Weights of a small GPT-style language model, trained from scratch on English Wikipedia: untied embeddings, local attention windows.
Each number is 128 + 32 x the weight over its row's rms, rounded and kept within 0 to 255. Layers, rows and columns count from 0. Numbers have three digits each. The size before them is the row's rms in percent of the matrix's.

# layer 4 attention key, 384x384, rms 0.0481, rows 358-383, columns 96-191
097:122152101099101152124146145163111118133156096099006106124170166165114152092160102072081159154118137137165131117164045124139135142164110180145125163119136129099167151155148123163171109127104092144111161150073130114126157122087162131163151132154141104149122118172139111048085075131096059091
099:124117124123141085115132118105077139185156165142128107075101155126127126111078134107106155068111121122173138093155106146118159147086120163128133161156074155088125128114105098071090153129090089178134147076098142093144149107180179113142100139177184160086085140122182136130090108212143143103
093:102124086109085083170185134125139067080108085157116125096157116125172088125084154127117151178146143114184061106109099144138115149082116072121137084134172112171157135148118055101108127086124132093165110144163182119117122163084090151082124130116128125108191117126125153141095144134160194113
098:121168110127112149120146129119175106135117154118112158202148108107062154152117167114154102172139145128123120123103145110184193079183128104075139149177138090131131149074127105138130121093137131106125182096100112097148093095129075152130138104167094111154131101146145080138157134063165079088
097:089147141146161141172100096140169152140135059149133138076052147150166094193158128188211138126136091089109144153134094170102092121097072168140121182088134153076112132150103177107152144115063126081183095098119169121080122113092131169105142094152132132148064085087210099131111146065066079108
099:147088111099097183168151132142098114151088161126151122111144128179118137104087080180127141155148134084130135122116087107162109167134143150096063128100111158175113111128102129058106131134181067118099183082148079152083120062119184134125127134119088090177184134104115130085112155068169183153
092:091144111186092150120068097134192152168121089161136138119063122129149108170096182150070126119192090156185084136137143127126108156065122113109147123100113103119114172157101144159123143110177107095163099099137120143169160139085098168115101073132101158098165143144123092173143131123078182125
095:127097106142121119138140118102160091081103123086167146130173177081147063151145090141183066102116183096105196143101075066089074128147134150179121152165116067127166100126069173154155114152157084118118081144108086111142123149131142175121160105170085121138165090164168138120151132091124121166
096:162093108131172163175113133145182088113101131126136043170077152119089115082150121122118135109163105132166158122124127147106153146080157149146113090069123124101116179070161093062120112104150132132205140168121142169176137155134133104177083102119118112065109118203121145097129157157153091086
104:107189051133138094178098155151144117085137101150101121115105125098169130153162149082162115072112136149152126162157094086170135137143169117043153070168148104088171127174100123140123139164074132156049139139121109177127141154095161133188079129110056104135078156100124159139156084164131130126
099:052211112159167074147098152118140084120098192099167086137100085176116191189123152149139135117115120121146172108124113143090170104128142090116124166125056093098120144151139172110084142182086129095157110117162086083079126118124088136169132115201186152107132129200113112174100094119109122148
091:048162133169152118109100142089101155129169049138129129126052153109132113118151115086084176074106154118122078149103147142174136151099106165109110173167082185095145177141122123088121137159062118152073138169137134123168175183131070103144089098118141131109116149119065142078194095132124156112
097:116134206138166154160129148149152148131146116134132125143180106092114104096111150147132181132118101126171059155120101162117151155111138069125162093138140108138146107094084133094173135105112153156156191102104129109142095188179179157136119107129195124091095122169155145135082176196124122110
091:180140076172151129117148109156164114160088108091172151165147095137162135090121191129112083103137173174158128178173210161096112135166168120088116100127108124062118172156126106127132072142114082162103131131192165139130092137104141087082083163059135149120189142118174115088117155108134116123
092:116150195126074193123129173092175073064134134123120164170113134085147132154157172127132164075143128134142127163121127116071111135083153145095135128122152104114149125188146098104116097141102175122139160149127148066090165109101134086122131128182135068130120110168082091127135136177113111140
099:138130146194128109077105125133115088135100099123113153115141125075157109106074145078133094127115132074133099112105133078109119132099133101173138051146099101066168114083170129110067137122106135117150097126113176144145094143156124116117128113148148138099108085119119099145156103165016206121
094:173151117109130129090088135186143116136111121069097109134113056078115152116184152134132119133121110131117126107096140120190082080129149114112157124082130075077087156088181087141142108157092146101126107105154113154171139152146144118128167120085103079126067139215096143140160118155095056163
092:136139152072154101111168140121158126151173049124135154072103139126126078126058163136165071130147125192115142115125090171111095175160135115094099137140141094110095095119139128091176110100163178130129141130130095142116115096101167151144123160121111104072143152101097201149119085113158149174
104:125074160141145121104118126094114119144097119101132103131135168123087113123152042122139107102112157090168104151105147112123115142148141124082171172121154156075089155086094119101092124102096176182164147145077169109102080192102086093200157103094109080131094213121118134152165128144093112109
091:142140119159113120123072140157119146120099140196144167097096162096122151088156194118140081140097141151080138134055128195149093104144211123150067116077200089083147130186183120149123101122123109115161192169129127131116078144062088083145088137167137156159113157196157138095170124144109180136
088:093111076082143113118158123104133120128156063125160132135112146171136230103122158125130088113124134099147141126117121076183134138166125051146062120145080116137171115154121142087096077165118107126100106113137140175149107139191076161101116144116083170118154110121145115092112137135065050140
100:153173104131154129120117132129129184136106120211076145139116149123068114079133154160109101127199123168131142179109127162167092049141152100138153159097071162141110159094176127129149159138105079067134152146109120120114100115108139168102111121071087149134157142141143138172101155123061093112
093:100116113101098166085090133164167072157165118108122163088109051172198113116123148140166108089151107124162111090084081173106077183098146151148114072134155085099140124082141104152182046125092161206132155097157155090107110143106069111172113093094106099108172164102149134203132145137081086164
094:172151056109155124103128134116104081148102126096116099123163126153113108169165148120128120102117148072162137154148134168118135132067076168106166149104126141136147098130102111205186127157111142155123084137159141068104072145119178134117113147166130148164108123150092122134130123089225117130
096:165154132150093110170125160157066165049121043104121187100144117133105096135120113150120138112121152152090215144106151178166078135124168123110170143097116107103075131148139113130165149153101056136154172122074123150161125106138171139176101220115154084087094130134119147125183149168141138165
096:103184133052151201149172120138180089161125096137128148119121148074105109131138150118124107193189102155163152122120080174179156217136107139152133101149117102184162087075114165107157166120146084125161083135162123142150140132080133147138154130105145130160139161135100165115159170163148126179